config = dict(
    num_hidden_layers=16,
    hidden_size=384,
    num_attention_heads=6,
    num_key_value_heads=6,
    head_dim=64,
    intermediate_size=1152,
    vocab_size=4096,
    hidden_act='squared_relu',
    norm='rmsnorm',
    norm_place='pre',
    norm_eps=1e-05,
    positions='rope',
    rope_theta=22000.0,
    rope_fraction=1.0,
    qk_norm=True,
    attn_scale=0.138,
    bias='none',
    tie_word_embeddings=True,
    parallel_block=False,
    extras=['attention sinks', 'value residuals', 'short convolutions', 'an embedding shortcut', 'capped logits'],
    init='uniform',
    init_std_qkv=0.0255,
    init_std_o=0.0,
    init_std_up=0.0255,
    init_std_down=0.0,
    init_mimetic=0.7,
    optimizer='ademamix',
    learning_rate=0.00039,
    beta1=0.9,
    weight_decay=0.42,
    lr_head=0.0152,
    max_grad_norm=1.0,
    warmup_steps=291,
    schedule='wsd',
    decay_fraction=0.854,
    decay_shape='pow',
    final_lr_fraction=0.0,
    batch_tokens=65536,
    max_seq_len=512,
    doc_mask=True,
    train_tokens=456500000,
    max_steps=6966,
    dataset='wikipedia_en',
)
Each number is 128 + 24 x the weight over its row's rms, rounded and kept within 0 to 255. Layers, rows and columns count from 0. Numbers have three digits each. The size before them is the row's rms in percent of the matrix's.

# layer 10 attention value, 384x384, rms 0.0359, rows 0-281, columns 192-239
095:139124130097162087118110175098143127169118144084110179122114135119139103135126182154138137170105135130115138171134138136141141094132104101140128
092:115177140157103154153092060118127157110143155094109095127134096130109112140145128116115116145115097085102152097127150131154141141138142165175132
107:164105167121136128152146166128110148111099156127119193111142123101128135152155118131108151121108088112076124118138130117110125149100104124142122
093:138097089184112130144106114143077130116118095100090142114076155135119071178121110129110111173133108089113093141094151143168090148115127103174113
107:113128141126146153156123153146129140132143129125136124158126141124127096088132133131117149126137135158105100148164120111147170111138123096170145
081:127106111121131134137104158148118156099157089114085141123090129106062156092121127151109158098141139105127153075165119128145180183122099148164131
109:112098161142161152122173113115134112101094163144090114105129134113140133182112084141129097140152147154166155131163162098124125091174130118152114
092:170142130167140174121150143129108138115106120165107146149107147156131078137149134098093164154135122117113139112133100110107143170147049140122134
094:103121140147126169103127142150148154133127110100126135143104140175133159169114098134120126117156123107135127132170131120121122127145090101129116
090:095123134134138095087164131136163125075092139066128153166106105098184161110096146106098133126127105095118116170143110193143140142153120109152187
084:138146113161114133119123107144124116176135105165126140149128122150152129156087113135163134112120115127102110140095153138133134094142168108132106
101:152159142126123141114141124114115125098064144101147126137118138140155136140156092142174066168128107176111133131101117130101113091128095113134092
100:144120124127152168072156147160118143118118154121136124122111097095173155115099114098123153104122100127090111145134118153147128114063121095124130
103:096141128112117167047096112098139114096108137095121123130107125140085116119143115122118100106123118148149153134131132163098109091121105159195106
096:088126158135106093132131119139160148136132173113108177121096113069113143174093142160087142150127135089122111136128125156128142112122144107151130
094:144125152136128123111105123144118070118137139141119105129124144138137098095160135133135149120125116110136172130138131119130146164129133149124139
097:186132153116149139114138151140125133135163155113155160164140107150157130106120116126083095107117122166131098112143165110159143129177125083119140
091:099080158106128115143091115146147088112171149120120096106154063121113146127145163144127146134090132111117121109185138160125089112091134170145120
089:150110154051140164126107128113091097185101107137142115098139066117135161132113171127101147130142145156128112140109122107122127122127093110149102
090:137096107211109138139153137118103117118125135118092114114119120146126135088147087132089146132137154115107138110088141114145101174127071151100164
100:151114104130134154125172133111163135169127123131139138144098138183102087090119100135135149153124121141133093164131161112099150124115124050097146
089:125145142140156124167090104120119099133139146150114098126155060107152135184123112152126106125120108095109129136114160139109114123119107108114113
091:143121130084102145064127125112122145110187140149122138139106173175107137100120182124116112140114115139117129105175099119144152174112110108101139
102:127126095120119117108092118108139109122095105154147136197111100119109139137134106126122114114125125139112132133115167135128127118107193140112130
087:112140140115135099117116126097103179101165140130115166086103122142098139145134110143097138098161121117143141094132123126161168104125120135118113
091:127124101145106143106177122110106113119158114122106171187104091115129120119126165151109099161155122159101122111095126134111161123121156147115126
106:115132116137143104173134161139151174139175130109149150151112095151106147112107112197154118129132163115128157130165112097108099125117137120144138
107:113145116133088149120139167071125106129094123102148097122125137111157115127177130125166113146124103170180127115105135136079091099126164130133126
097:140131108159163134204137131132132102146192142130104106091146089092126124120142091129102119103125097104120172098135123150121116082116138146114121
105:110125115120136145150105109098144139117100108148159092141134127156107143100141111131126142109124087129115154133133101137137160112158119112100108
100:140131152092077106162138085132137133113098175124108143137154164118138169134175138121142087124092127122128098136118132079136137120130159111125155
095:154123141113111122139114168120131131136145126157101161133112158096095090122129113123106149110132114133117123122125133171122124119105099138133071
091:143114139124115131145149113154154124137152151141110120135130149123097144140112124124144125121099123120111124074151134083153182120089075150155111
098:138131129086137118081139146127135110097117139089171159104161125109168142163114129118118143132134102121165116124142116136150152057109159115094093
089:162118135142153122112143161136169135140093132116122105045108139122082155114124142112173133121110129153105156171148149139145120144137110076107122
092:127131135178146096154112174073108084134095092161123158109171121126138143136111128154126146144105142138149074126109147080145132114119167126149119
114:139162172106111090086126136128113102159130123154148138083146136119169119124091055144132174176143116136105131158134089120182141155156158144164126
099:129160157187145100137120100100104133103106095125130134081149130095153125120098111176134146174127090107099122129132094106118092147113122111168140
105:109135109141118119101144138126179127113159127091130084107153137111105149173114108114101154115125114129133121132121104140137131114124105132146140
100:141148130111119119069138086200169177053157133139106127151104108098133145111111109127100148105117149122129142086117083157131169178135106157140114
108:122106108113140111051122129142110139069110100133089112156119136133134125145148159099160151147127124137057190152156120129120145128134142157131122
105:149161159099126126124081129146132142116136130153122120134137142107101145149147095136157122111149117132103155128143089145156134140140117140150087
105:107125132050120105140159124095117172093172101133160120145140172100129123134155134140114112168117114117174156149114135119147128114116172089145108
095:085145150144093131096124096132141151089145119124090090137145121120148139104105138097182121131101110114136167112133150128142177149143147148122174
107:124114134128125138135116141140138120150170132123091106112143113133131114116139135157089123099131151162130104133097157117149160160170129107139107
092:131115114189112151131141136107129120169108099143106170092071127185105122139126112128153142153158122116094099129166149131141130126124086135161088
091:157092149160135115150122152130170164092135114074136156135104132131081123114133105144127112167114141121118148122165112149112147157096157133142134
090:125160121144092116155128091131095095124062089132104073109112104126170118128114117120149123153146109157134125141093132134162135178144108088170123
093:115130123111103144109105104153174166141106123101130145089101149138149119125163158101181152145142145147119134130167111136142193088104135161131121
110:141087109136141165138092131115167081106089137139117116151108144119058112181149088127113098153121188143094147097111132149093180150191112140101118
100:104114147033098108090106097157118092109134145146140126120153128124081129108139126130110109142132133104130095141141131112132135086127111141154128
090:117143092147162125187146089106115149120127179083139110161089140125154114129167116133100139104167168156127099138120083122099124147083136108090105
096:115112142170128140118128139116131138120137114174106114162144138116124153098133142109116150136145152133105111149111115142119103148154107147125138
099:149104182107128131111141129094119121130119120151129111163119139141129142119106090140105131100132103084183138126109147095113128139100082105108142
087:112065110115128173125120155159154121136120104101166132117128125141139116181120111140156129114121145175112109161100093139126118136142134127158095
093:078153123152152161161118092114141135216155151144140136087117113135162182123107123121121105114102125126135131180132133095098142063150061146127131
092:129132122125109161073129152116146121158121102118110178106115083133129114152097154121130141100133118145140106132159117140131152114165126117169111
099:150110093146118141114122148105113109150125165097171088112103141130119132118139137135153143137156157148139162149106146117106138130123131120132107
102:127113129132125149097162140116124117126139128142133109106106161108146112128149174115123139141140113127137117120123114183105102074131176155131147
094:137121146156114087144123162137134106141128118094120166129165159138121149098143102126098137130146130073120120079101131088129103096132128124176150
096:154135136127100150104151144125112122115215126167129117148088193104115103108130177150189146119140174096143159127120135151118085096139132166099129
087:136143138145126113161119103140144128125127102108073135102105167124095108157120147141095130132142142093136121121116140124162125161142098179128190
106:151156148140142163099147087110139151117095120098148108102091133113126132098126148139112130153143136114137113125131144140072130160139094141131141
098:130120156120111125122137067174093113118084089103121115097146105149140081085107137112142173170117106123109122104117150132179102125204123145107140
098:128150117119140140122149162129124116125107150102126102112151095109170089182147160150119093117145132110135160152119156132085084148143105152131135
095:119136134146097122121110136162120133121135096118113138148114112122113114141122083141167102136130119072153142131098105153158193103116108136166118
087:090130145107132099151109124144112138142135166122127152144124125097116070123081142117130155139125152136120098163102171078140116152090154114085144
100:176124173146110149077138102138161077124140113102096147132078124089104154116106160128160137110134106143129126096160126157132154091137122119129108
090:123116135141115135123106154124113127176079099148152060179121113122120133155092114132167114114108133149129141130165149145093175134134133107183112
099:148165119128120142115112098119159133130161148160162108177173117159124147175140103136123162171154128130117088156113161157105095141124170129077099
109:147097116133148100167162159114154114122127129129132074138129093157131131129101114133109112110119088120128104109102155164116137151140144114117138
105:083146117157158096104084130126099131087134120136129136142087106088076113089149114102139138162118150131111151165145090154046180111158143112126117
092:093101090128135141130117132181128111133155156132132063138132150148172137190173133145107125130120124103127132159105149150109121114135128151082104
094:081134126196122130142140107138118084119102085149104085105126118087170199132154129127128106136165105181162129135127156156147135104124123111078098
104:151142160110146178110102124119107145106130140170112102143127110102109171097118100119115152100131159115079135148139129099149102156155113123138137
096:085088107142138137149081153120112135140086154143159138131143139095092093137152135136135106134120134150134134157131158121134114102125121152127118
090:174168107127121149134113140129167120143126158132122138104133096129133088116122131122116161118178134088113139117131115127111138136116128124116104
106:130182094126091139153141136110109102156099134119107078158119142151133118125134117137110131138142154117109112137153154148096107158106154121123123
094:097117131136129138117112139135101123098110134148110201121128165135105155143129131136143117106122115121099112129060149115155110122113073112180155
096:158125108114146105118144152120102129110153148088103178086148161087149114149127137146138124167101105170104140151148079130133094107142141152109117
109:153156133113094148173135152114104166112097150162146122135130118095117074140096127122122125128113152112126156139162149118118133156148111170135131
094:114088105116106123122118103146124151138170086107122175142116118142141135102102173099129174121137109112095129072103118075149118109119102108111128
090:148110162178114100131128095115127077137134132118112135097064144134105119121108115118141122127073098085121130089141105110163112124137156131085139
092:093131135125146127122135128137099151151132117138121172161102115093100091170160106151162128102127168131111138179132146138110154133147135145100130
093:127149150145115114129124127117155107099141116116155156146151154133194132136098112118083096125107136088137130078159104124168095119100093179145140
094:142121115139106175110146136139135149099136111153107144149122102079129129155192095152143133160109101081100168119141137147128090113135074119130124
093:132131107143115154107095112129162127070112126176137062140117135131103136141150094136137150079161092147090126103099130145127141101134112147087112
098:141139117128117142160122132120110140075047212137159132132146107096154124110172111129129130139134155167143112137140164111104114095151164157146119
093:176116157138111149146151131112155160092134147126188143163111145173126130119122137120130105107089116131152164051135120150091121124125179135107152
090:141125146174144146094150138168153173129134122121142096057155159129164130084136150139127101132138120136156120118122131124096081128109106117088132
095:123110146111147180146119141170096149140131109198130148151167151119086131133109107126145148141146162161096107165138135098138184148136183118161105
092:136160093155125196086145092131126132101102132118150124108139100126158096112143113142119105105181115116156179104146160157127098137109155115135092
095:126080147135140149115153150167105174102138106113137121157153114091176079140142162126109136154164127115112104181084150133108147183123141118113099
095:145124119111146143164140145116112120143073120120161105110093116142157155159131110145096131090166145114160138158145134143109165127159126137139127
095:138143126113114160118111167097109147135107129100093117202100127112131119147142114131152128144132149156111127111132117092133116092127136097109170
096:103153142118127112111122118116159097130131153121146178154061122157081144122116112138142145138134112130130156118151094182132116111094181134130117
085:122087160164097132164118120129112121137119102135103131136160155112155096122166132135082147170104103165115134138108145123106138119155126155148142
095:130095110133168119145132114109154110170122105148085161077178118155109152128130158137151147144131116134094112139115091096174137160138114135109126
093:109122085125131107138138105125100083120143152125096128152155163104112120122136140145134101169125120059151123163177144087152117131132167137142143
098:146132199159134116114120081138137148124171117132171092161102155079102127112130101146114133136134149101130104146110141151156113129122082137091135
100:058107126128100095153122132138087161077139088140123147097132125155095205086148108124125137153131139111135085149119112126122164134088181148144124
103:158107176153140132116125149114143128102103072148104138135154101125141183130129092117151127110172099081095103157091158130179062087087138140099123
092:116121142069114123142125141106125119142133127107120122120160137080111101092153134127106161129123145121145082151051157113125116113106155124085161
109:115092102065101122174105129098138116112104131131159156165150121152081110197157116138105078107139139110154080139155168115131153128142148154197125
091:141190148142131161108134096120110143144155176166193175154139131164157119116106095118146147136107157134113150152128152133111118180110104160123137
107:160086087134115144142145131116142119159106104123114092109135126107141105116138132112103110091136123093134096106124144156128166107101140122120120
104:162141120147134130097121177136178133164148150120121153132097138149103106105087126133123127119114119166130138157121128117120102112120110102146140
091:142176076146146135142147172092157088103135175155138139137142146117147096108112119147131111126142109128146142133137123158106128129145101157168106
108:068151100179091163148095085111162127156110115134152130125125142160137184107115135156137126120120102142125127107117097147157116123111130142077112
092:145134156098139139160154162135125153138126177128132161112106107129121093096117150102124121133111102088149108140131101173076136219178107116141156
092:090147077098147134153091137139101153136102142156123093057113103124118119154147123123080135114162135165138144158154124105128143093133127117114100
089:166113161082099159168130092099145097121141159111138160129114145140117120142088102114136125165092122095132149134163156131103111157120134120136172
101:126120134123121158128149085152094098148134143102057135118125129130118136109129166143120117132139149130117100082147112104125148111137119133130146
093:123145157171131143111125096100125165112061122166161109139127092140144158168121106128140108145130143111126144113165147159135110121129075100137130
089:144119087138092128139099171128124169114136129121160078105144122094122135159162161132106109115124123095108133143080143149130140132095096128123137
107:160124146116094123182116158110105151112156122106133118104101132123109134183141149128150141103179103098132119122107136139184149131173121116109126
083:106122131131119102129146122118111186171163140123147096167107165109150121092142163102135154174064135118146131107152128125151130125152077099136167
089:128125123105108112159092163167158124134099155131103083122118050138070097115144104134127138120142128164138072131124119126122121137122164147175095
107:125166160121159180142151125133114139114115134165134087105127124146157139138135150145167172131109114105133154111133121095182114137127110150130112
099:137081130169122126143111141118148116112138136148173147157114125097124126131121144142084117123163147134130152195119125125121100076119163116092136
103:159159069114143150102146118125105130141149122160129104092136078129160131137144135108083131105112140146126140102127135122115110145104158109130102
094:130124145162130147136121118129115088100162054108138152121113125118130156168131107120164165131176151133144147168131151135120139087133159149156103
097:128191106123130132099112117126129181134171161114160125112150102132143143111122115135089092150095148117124161101130121147089146147146135109106131
091:170121143104107107114161120132119134160179139123142185121115145142159124138130180113116161118091137090127098110099128105109096158112138122131174
098:113129114095132079071135103114104127137113117105077133113153196154149115164155192137111168160114109159150127090159115125154083143119129121133130
090:140153117136126161140095126130133127150104136140104092133151099098118091121167112163174090127146152162110159118126136138094098098130136141158138
094:144151126137102127098101143146115132104151129076144118139112102119168147173135099123146136082156115115148133132143128101138154127146080109139145
104:138152100123102125157133139116128164162125112124125124139145075141150172104146100093141137154131112081103112149156128139126139133145125127182115
092:133075102161152134164096101129142068117106154175135151103152108153108111115107117098118165162127114110105155109123136158168124121143118102149107
093:160114115169114150114114166155138122135099118136112144109122188134136144139159114099172166136156148107136118165139140212163093134141113120129171
103:132111126108101096171103092141159126080128131111116130151116126148135165132141103111133131123139153152146103137126135108118089129182158158159126
098:088117138131140149102121149141105078120093142120173126120129145170119124155105111135162162155118137169108128147121133119110141101120122083124127
098:129124104096124120155122154131138121115141148108136196154100155112104199124133120125151154126109133102146153127141114138122141181132092114135168
101:149146137180151128140126134137114101084138134133136109102123139145108154130119099156142114112120136089152106159069118143142158131123105142123133
106:140136069133154128142070115127094148131118148095127144147106128138157122112140107118129136120139104154105114120154104113117182130126139144188134
105:141133118170102142167074130126115120100074124112139132135132132140122106147121151138102122091133129158121094139088135152121142161085129136130111
094:165114109169152109132126097134141175102150127112119118096113102116210168110114094120105126122125125121128163141096164147109128121127079128102140
097:096096119125151107101104146097121137125115164148150110086165090154074128126137119094084111142135103135125118114091123169141131161119113123108116
102:135076168079180099104109110131137123109059144115133154107133115121138152136117088151166137132124110135126149135118095081099154137127123151141130
099:171131131075097140119143162146122154155157105124160078127100099090134141082146117135127101132128125141099133124126172129168125108123154174142100
094:115173117164137137156151117112106107108087152175121176120120081117165112155139122149059142124112131171132159142107128127178130127127126145139072
110:149168114098128158148088102086111149137119187111126119153120132086168185132132080117112137106113154158138123136138114163083126101145160167154143
093:127144126109107103105133101114141152152193145136176102123105100118145145091127132170125120118155137134133198136132136132138162155129150135114195
102:114129132160175138090127117148136125156120115119132118146137114124164101103117160136115125118119144123150158148118128101087140116099129133180108
101:063164127135172169129145089114146137139115149131120147130120116128164144162101107140169146137137179116124139105129115125109120179137109114129148
092:089155137145124136090111141134132169123146093089136138178107088116109090103117134137162131105108161119135148119174128111130143122158119123108147
101:164179113147101107119122075119088175153108097139160124154146121091145113143140171137133144131135129130150106123120110146130123086147116094160143
094:121136162142131103154155180158134156137104148122144128069118110147128155087120161153081120112141127087110059155100136084133095090076104136171112
099:149156179146101103175110157133085124168128134133159105078145113136151114144135111148126111169149130127125105132113112140127148163119119112145116
108:127137117113175132124123114122173135087119125071108118128131090123084127180105146150161105123110108107121163111138130126149106163123106150105151
109:157156125105135151084093136122123133095133157137141162139136134131106108108140138107105127151114130145147123115145156090197128093129114145141125
107:103119103132123147079144149109129153089104160143102129090103136102160117132110148117148111140107122112147113120111150123100095092135120149091126
095:103113104158118110112124080110148135186170137131141103165130032090102088142110121123094124140106116140116082139115131079139110121107154112130148
093:077161141122097154122134121154099167141124119156143116145138148158145118193145142133123145078125141124119053135126154089097114153118090128098112
091:138130118130113090111131113140132131101105143137097118090174132154126101121077121121102132123084149086136130131106165105094119139111088148094144
093:092130157158140106097141114149107086164103094146150159076076128131168123135107178112162142084117137129107149142181149206129152116158099136161165
093:134107123113118171078140109144137109160102146103101127114076141126151166149129148138115112102120104139101124140089137148161130111102153136101135
095:119170115165113152111158146151116200156159126122166149129119145119152113127138134159142111128146153099146094141140126111104166133152150116116132
095:113156135120139115075151121098142148142110183082147111108133120175153167115157129146104128147146156144117114162096135129157125123146114131166140
094:148102085117123103167130112121150117131110092161092148109116120118121128105102125113156139120131130124112131116117131143110123107108129101120087
093:117148129140149175147139202124120096122118148105099136144115173163092107152139093149110140168126137128141132114117123191111112139122116083140133
098:099127148121129159096130095144121148087127108133131142074111146122113120138103118144056126130127127119104092116133160150087138142136052099125140
099:093141126168132083155141171165148132135113168158114179109126163140110117096111142147128144107113125109117116122109118146094108143085135128145121
101:128094110112090134085101122164123128109192192138160088115126089132144103125112112108108116142125164145136148133151123173104119137119125151136143
098:146146090105125120121131102121154146083181149106105122155116149090153118082127157132156091095135126104109136126097151149166126094077134152130084
094:127109107179112173134121122124138139101108076111114157121161173107146135135118084141118155133143141155099086121114133106174101142111131103113097
094:122119137134140117155110180141119130102113133110164163103117099138119166090134116127098106162128125145140125149127136145144118128150124141110141
100:114096153140213175118154115118117159156149125138130168173118129136134150104097138105115115134097134108133119104105150154131109114135134101120133
097:151159123152135161101154113099143166150096130119163139149110115127079117118119128141173116104124116179139148106145098132138114112112125163115143
094:111145150109126131161138114143100172084088145063165134127154173176142142161138124119174102132098122143140152112107120152104104121116075130116137
107:137148104084121095180147155108125117154099101119100118212117135156119141139143089120139146132137079099121124132133134122112103138167123175135098
100:079119097119106107165125120166128112099138138093115152125127115133134159172127136117117151180122107118145158149169121144088113110116095167145132
092:186120112155139110152165152139117111130113156143103175173146157116148096126112061123159153161140107105143072129083121086138112144102101092166090
097:141129130074097100145136127149174142123090148111109143164143186117146143114110125125154139101143118110126072121102143090148080116106167156165124
093:147121129108129079117136110144163149142204121124093079106135145137124154102110128150120133116168151086133130124112114175064162127133115115136140
102:136115143133160103094102137103152142104134124160124138120114115146136182133122127141160111122116157144137130147116109144111157099076107093105130
093:112138126100125177132108114155146140095127175106125155123087117130117076142133117131143125125123154132110121134125171138081136112132111134151115
092:133113086123118178141104138152151057131126156157096126107090163074125113154099119119162146160154108140114131117121138121135126148103147117098078
101:095074116120127134097134124127134144168133104125129149134142120148128118164105101113117085123134113118125150134113135157143118161121123120145097
097:151131109165077131190135109148109131131124142180086115129118160098103062121085128148136142152149115129123121128089122114134111125143108097132101
106:070170100131111120139153107123122133071075094152155108110097122129136114135157121100150152121125099081093142096113093145124128110143166131123130
099:068139162124113096139119114177081135123129147142100062151145148146124089138104126144128145103115154170095123112117120091117184122123106116134082
089:128121133124150183114156148130154152181112125113141141167131136079131129154131129117188110134134120190146134114190106097088097115155104137141145
096:169108123112187146171084128123120127138169140105156149108112153131130119100128116096076121106144149151106102146120094191139112179144137133155121
098:177133086121093100109136143117124092153113169170111123094151189112103130109139121132128141093114128121147122152143119127200137113148076144154122
106:120128119141134145100140079132124113145139116124113128133102136142154148171140138119139139116120097156093118111130126119125120119082114138108137
089:136158130154131114143105111106126144141182122136141107103172096123102147137128092155128147141141134101138161160157091123146158099158147114133135
094:115117119170105126135130137126140093111144067113156132111142165126100123111155142106108120134128131106138119137180134135138121065124100090143148
095:121106164144136159137119150149122138156101140117125182161110118160140121156126130102130126136147120167115154139140146157091115127144110144132157
094:065092128149157183135110120134096100130147171107109110129119167149084082135104144116152116131113128140148163122169087133152160135134151143153127
094:135131159117177110137106123111136111109143095132116145164140097108110113154101124127100128133125123121134166131124112099085111106115117142086124
096:128129144153082134137111131119100113098137130155141128146128084089095134124126131135138159114141132149101109133103097126123115116128110140090093
095:142198170121140128129128108093110152152142139105119091155146114100165168139140151121133137144142100143172116130123104104134121153133152092076133
095:156181105085140130109109133149139143108152140133136127126119119169111074168153143150149101118109162164108131126143126120146143123131135122153160
091:126097151104131094122131084097116127139160162174166133142121141131121121125077149108137119148160136104113153123121118139146139129134197122040107
091:174165131107123111141129119134124218124138163146098117121139127136126132098150118144099092134111143173151140172158140140126124137118154123141111
095:159124126139141111183150118096114101128137172151107163165149127101115141073096117124111107168140131105133136117114099113104113127142149133090130
098:148076083150138083141120140126123132165103151148109143147150157127158117117140097124172129116115094154091107092149143140132118148140151124135094
094:133125142158174143133111132118158122157170090117104107121120097120073115110063153163129128154135127135119121122170128120182119147129112128153160
102:134141137120143116121153127124161140120134083147132121130147130158106134137146138145136158142120139151139139158130139144048128173119076115115117
103:102132114157096132124146141136136108135131125116124119149121137100124134156087124102128087143104136106111107141111114163068122135138098109092113
093:129139121150108097139165112110101171137158135163149135120068111143100109089135111137103124117135159098152114154126103128125092133152143096096087
094:109139169150137128121159125117172098126108080122081142105181146145142118107085154123153104149129149094146129156159131157119123167125070123131139
102:108131115160155099195128108111121098148099169133127132108139112137089137115134184112161141149134121163130133139085103123161123143141134126098168
097:135111141095130100150109101111099156188154221131128159105101109149160164120154095123093126126137125126136140109095099105181115144103122131107099
108:108113106155176143123118143134149123142123120139155115133132166134077119153159158125132132133134156116145106107100170137195128099155115136099166
094:182169113116126159123101110122090146162104137142116116145106094122088118100165144149129159129129116128110154127173132113122118134151142144190110
100:151095135137103119138124166136116088130115118105082178141106161124137151124128113134140130132121121130108148123100103138073120157132110100123122
096:153098142112131149089111093131103120152147101111105101149132144133086131122065135129139139098143120144142149082169145164141155149111055097116151
095:111108096126161085076086122116129115194174115154129158111125090127104116091103135117102130171115122172132111124151116101149126135130127125111118
093:078156143153138114073154118129118134096118164122144150142125144127091108121133132126140124115123103139128136162191147132098111118144101128136124
103:113148121148154119149116121127157126071146128132117152158105109101124137125145089162158139129129163143090115130139136163066116129102158138108133
098:126144113080093123151120097100087108141162152094134125119078124131119127137162147120131117144128129149153128128090138122148138087121160127125136
101:101116123105160058094140156123157109116088116116122123129146108127127096145152144137119144101117099138127139160145125134161100165096065125166161
104:113099112109156123117138148090112155123127159110111130119161123085118116113140100105120120092112131134149100135108147162110122135126159147158117
109:129123124146136153120127112114116087159166148139145103145087089143077142127163115115144124110116152158154124108121125128086168137148091127180122
091:130154141088120119128106163098115114155130196104170058142127142117102124183129107159184110134141117145120151118102132133066121155097126145155149
093:144176144105153137134115109109126126151156090126121098118134118145152128119102132106128168130114151152154137133105109153119123142120090133084124
093:170156129166089194152125115151110144112154084109118125164110088146107116103129148116159124114146124085137121141116114154120144118130149129178125
104:145119116139145124091105155133134139123143110080141167147151108111127123102155128124176147105131133126145096153124121129132129153126113113128123
102:128131097176101106107135103139100146124131131127120101153141125127166115122120055116129104204135130133135119157129120167163147114115130160161138
098:163159147117162172129139127147132125124108104117143122117153109129111087138142110088148099145132123115133132132152118131138109136114130106157135
096:139096110109160139135124114111104116122088144112103065133141147103165082144166107127112136086116123127142149120107145090128174153147103123130148
093:107123157126141129123141105162115136086086080095134136120171101158120108129176121131148125135132117137115121189139104159138142145094159136168127
094:138093129124125113145160127141121146093145165132133147144178112136113092105122147126127126102146134100132167195121112141164110164133170146150146
101:121148094101120095097151097101103129143109137157139135135141163156140143104108141125135105144143116150121170172159104115168107196133148140172131
092:107119153129123147137088161123161141164127081100116092139160136139134106130126185163151094120133148153134154093127111149130140146146136137123122
095:125100124102111118169103132144114154116125136081104107147132124145143104141112148108159118127121139131132095143164125143133129101121134142104098
099:162102142138148153155113101149163121097142098127110122118109105111126158082149112202159126120126143149147173104122133105145138131130103143116149
095:106091098118140128119098162154090097110085109127146094114141116129152080167128114113109129134156129150103132135133112112115110126126147123172121
102:133087123127128179098136128118089121121137100147145113122099108154139117071102097106086115141141122119098136114148172136121104129129112110166131
094:137119110141134107106133125106120120147100115158101136161129136160128139089072161116193138127121119152098168125142129140111136159101133127132130
091:143121116114122161125117148113142112159089170122104128104120118145157143145138103158170115106146123117113152096197152112121099187132150146162107
092:105088108079122119136112118126162104152122157152138098127176100148129125064156121165146139160134145127122110151140103109108125126118182131138096
104:138120150137081128179107128133100151179170101109131114169101133164092127112124129173142089102125103162139104096078147082116110127131146099113150
094:128105150074130160123122137144128083087122108132125091092166102146135100113101140115123124095143162119108135105127139173115092140117106092138110
096:133129117149102081109130128124100137178119143136129145132153154129179163093130146143207122150153131100125159106103140135104113110160129124067097
106:118138118125140123124137105110102146107085109110109126135207108177153138106145137095124156129136126121113135149150155106136123120139115126127136
105:105092142113126171107127105114154133135116102087129134098152137124140132139088122138163128116127146114129111131156123141145148122117079170108115
096:166107160129110106107125142135142156126146111125101110118188129108163108132141132103071106122100139132131082111076152150125146109140121147147106
092:134102099150143148144107163129121127126107189163136099127126130133132124115100135127084149105132157135134127152137153090142127152107116114152162
106:134143121132141109139060137140141138136115126116117173111107112151144134156119138135165131125130146116105083127118150096123090149137116135158127
095:106139112187163125134136093105144113118109105109142104134124086121134091129133107144114114123146116154109164113135130103118146134135095110095130
093:128095130062124084114106140129128128118115106119121144144186126144149116121119134130113116135134128097116093116126113118153153175114119134117134
094:115137065070095108157139105145106123094112152129141130141138090137120084107148163121112133135134140161146118145126136121111153085127207138107141
094:144089125183145090099123140118141132129117135141084103124135119115164129078127111112123145122131146111134109119098151124161160154116142171125120
099:147137122094147138113189081115144094132109094141161184084126105147099128135148076163133110128128083140108147134172107135120125112107132125143109
097:203179139119109175122152092143108115145163122175120128160099188128107115148093130117132128174140146108112144135121113125163159147109132123083131
108:129137120127107125134121132135173136148126087167139139121128089144140130082129096126151133161126089112168121134112136124158102134146097168175146
102:148163146100148124147123125149163124127145078113076159135120129151105096143127127142098133106093125137120129130097148123141115111116167153162119
104:148138135122150108123138159125103144109130100117082147092126104099126110144111147127104118109105165081145137104092119121130123185122098113183153
099:124128118141109150088130134154140124194122082111133132136164104145120162128130187125183076127120105122109157173152140098143115107138089134133125
099:161096119118158105133153148134156091083145183127123151159152148164140102116091122136138110189125121115102135110146125160083130137108151151094109
100:125109123155139094146104153104118101074116137128111117168127133136176166084118159134140139125124141116112118096089141166118090102113195152111134
095:137088117111132128142111165152156134135103151134153145061149172161159106197169133121149123171138114132110107164160128133126080154104092149171149
100:109148109130130111146166133144085155136165088107134143129117099093089162112153151140156169130117117153140111151159114148104130158114100129167141
114:136149133137089110183136165161139137130122132088163154125162150081103091132136125132127143162139174141129141160131120113108135097123101134146098
095:137118139141119154150115123157132119117133134124110099133165146116149166151127068160180094132149138110133148162101148127145128144142101120156127
097:065095122120124144101100097144125097114122135136159114107139144153156194149126090133148107140121150076135138133109160120156153132111135151110122
095:140153125127092137114136146114134117121082126090143137147143136115100083156138126109150121135126144167111133115146129107147108104140118133124108
115:153114110124089120155130127116116148150093106135141132095060085122122101125099126171143132127112132142133124165125110094122144132083139167127150
117:160128172147124117136126160124109099093089154134148150076130051109123125106118111135117114142129148127129111144113104125132127149142125117125120
105:172113151156102132160119151131105133069147106187116135173126124128113148159121127140180137112113100084130159114153125102122137156124115122146095
109:123104154105131132097152155066145135131130156142136125092105111106112107133140090131100132135136106166151170118103129134160128140126165104134114
104:102120119143108139138170116138102129163141109151138167101128134118120087166082156172118152133122126113113151110098095129140084138109127120153106
096:192135102125097111122144074113126135151105126098112076151131154133142086125111132148124123073120125119116123163149096098105121115120138134116142
121:117139128096128075129113128174096132174151185128134103154162152138077138138103171144085098128116128126144108082125105126134150137171150131115141
097:145127117070118146086087129102170128094140167130136112108129104155127193087164101130141139135119104158119132166155132175136151085098149095120149
106:118160110062148130090130091122149124176180096108125134146138094144152109144143148127130102119112110140182148134134143171150176126122164118118129
108:144142112131150131135124140112116113119101143137164181147122107128113124146124155134132113079125155099145110134119121114124119116115194149137169
112:096128094123147162115157078121122104082171115106131094108108137159099115129114135152117123144113164097173155160128118112135153119068164099125114
095:114118157116160144149138203140126160062174147125136124105162130113066131116150142150135106112136156142150112131180133108115159067166149112159105
100:116142152102179146083147185107138124167112144085165133141125137129090124129157093117117114148126117168150094114124161127065140100145098118143130
117:114156120100154124118144140135142145136115124147151132114128128119109092136098153117082116108130149148097123120106141149129064160113105116146123
095:138095114118117140070135095117139108162090109183122127164115107130165139110090126165145144082128106134112113105127147126131112157113132141118109
117:120156137107102133147069087130093153150171159147094138134149148141116131119142128135126114095146125155111142091126113100109103133153099113091118
094:128092136121111141102116099147104145157156108088112116142136080115074141167109145156105115175122122137129172116119103119123143158128078172153124
089:103092124103158099113137110144141077172094175081089096111154163109132103104129124149136126157114100156135142111160140120132137123154109161134128
124:105103121171080186141075101138093096121134139150119122153112136131108122118145140131151135144129152114093125094160111099132120147109117158080126
108:176109131126126122176146106121181130125099133133144133135105098167129165147202140144154115135159108165139114152138126156130151135116136128144138
093:154105154140120130136113117112097088074154112124097098095154140076134167173168145134115129130140126098119159110178128090161119087143084187127106
098:119122124145145143135128148104126173123089149160116114148162125150133114128135131129114101170101142120144099090142139118126106109125114131110117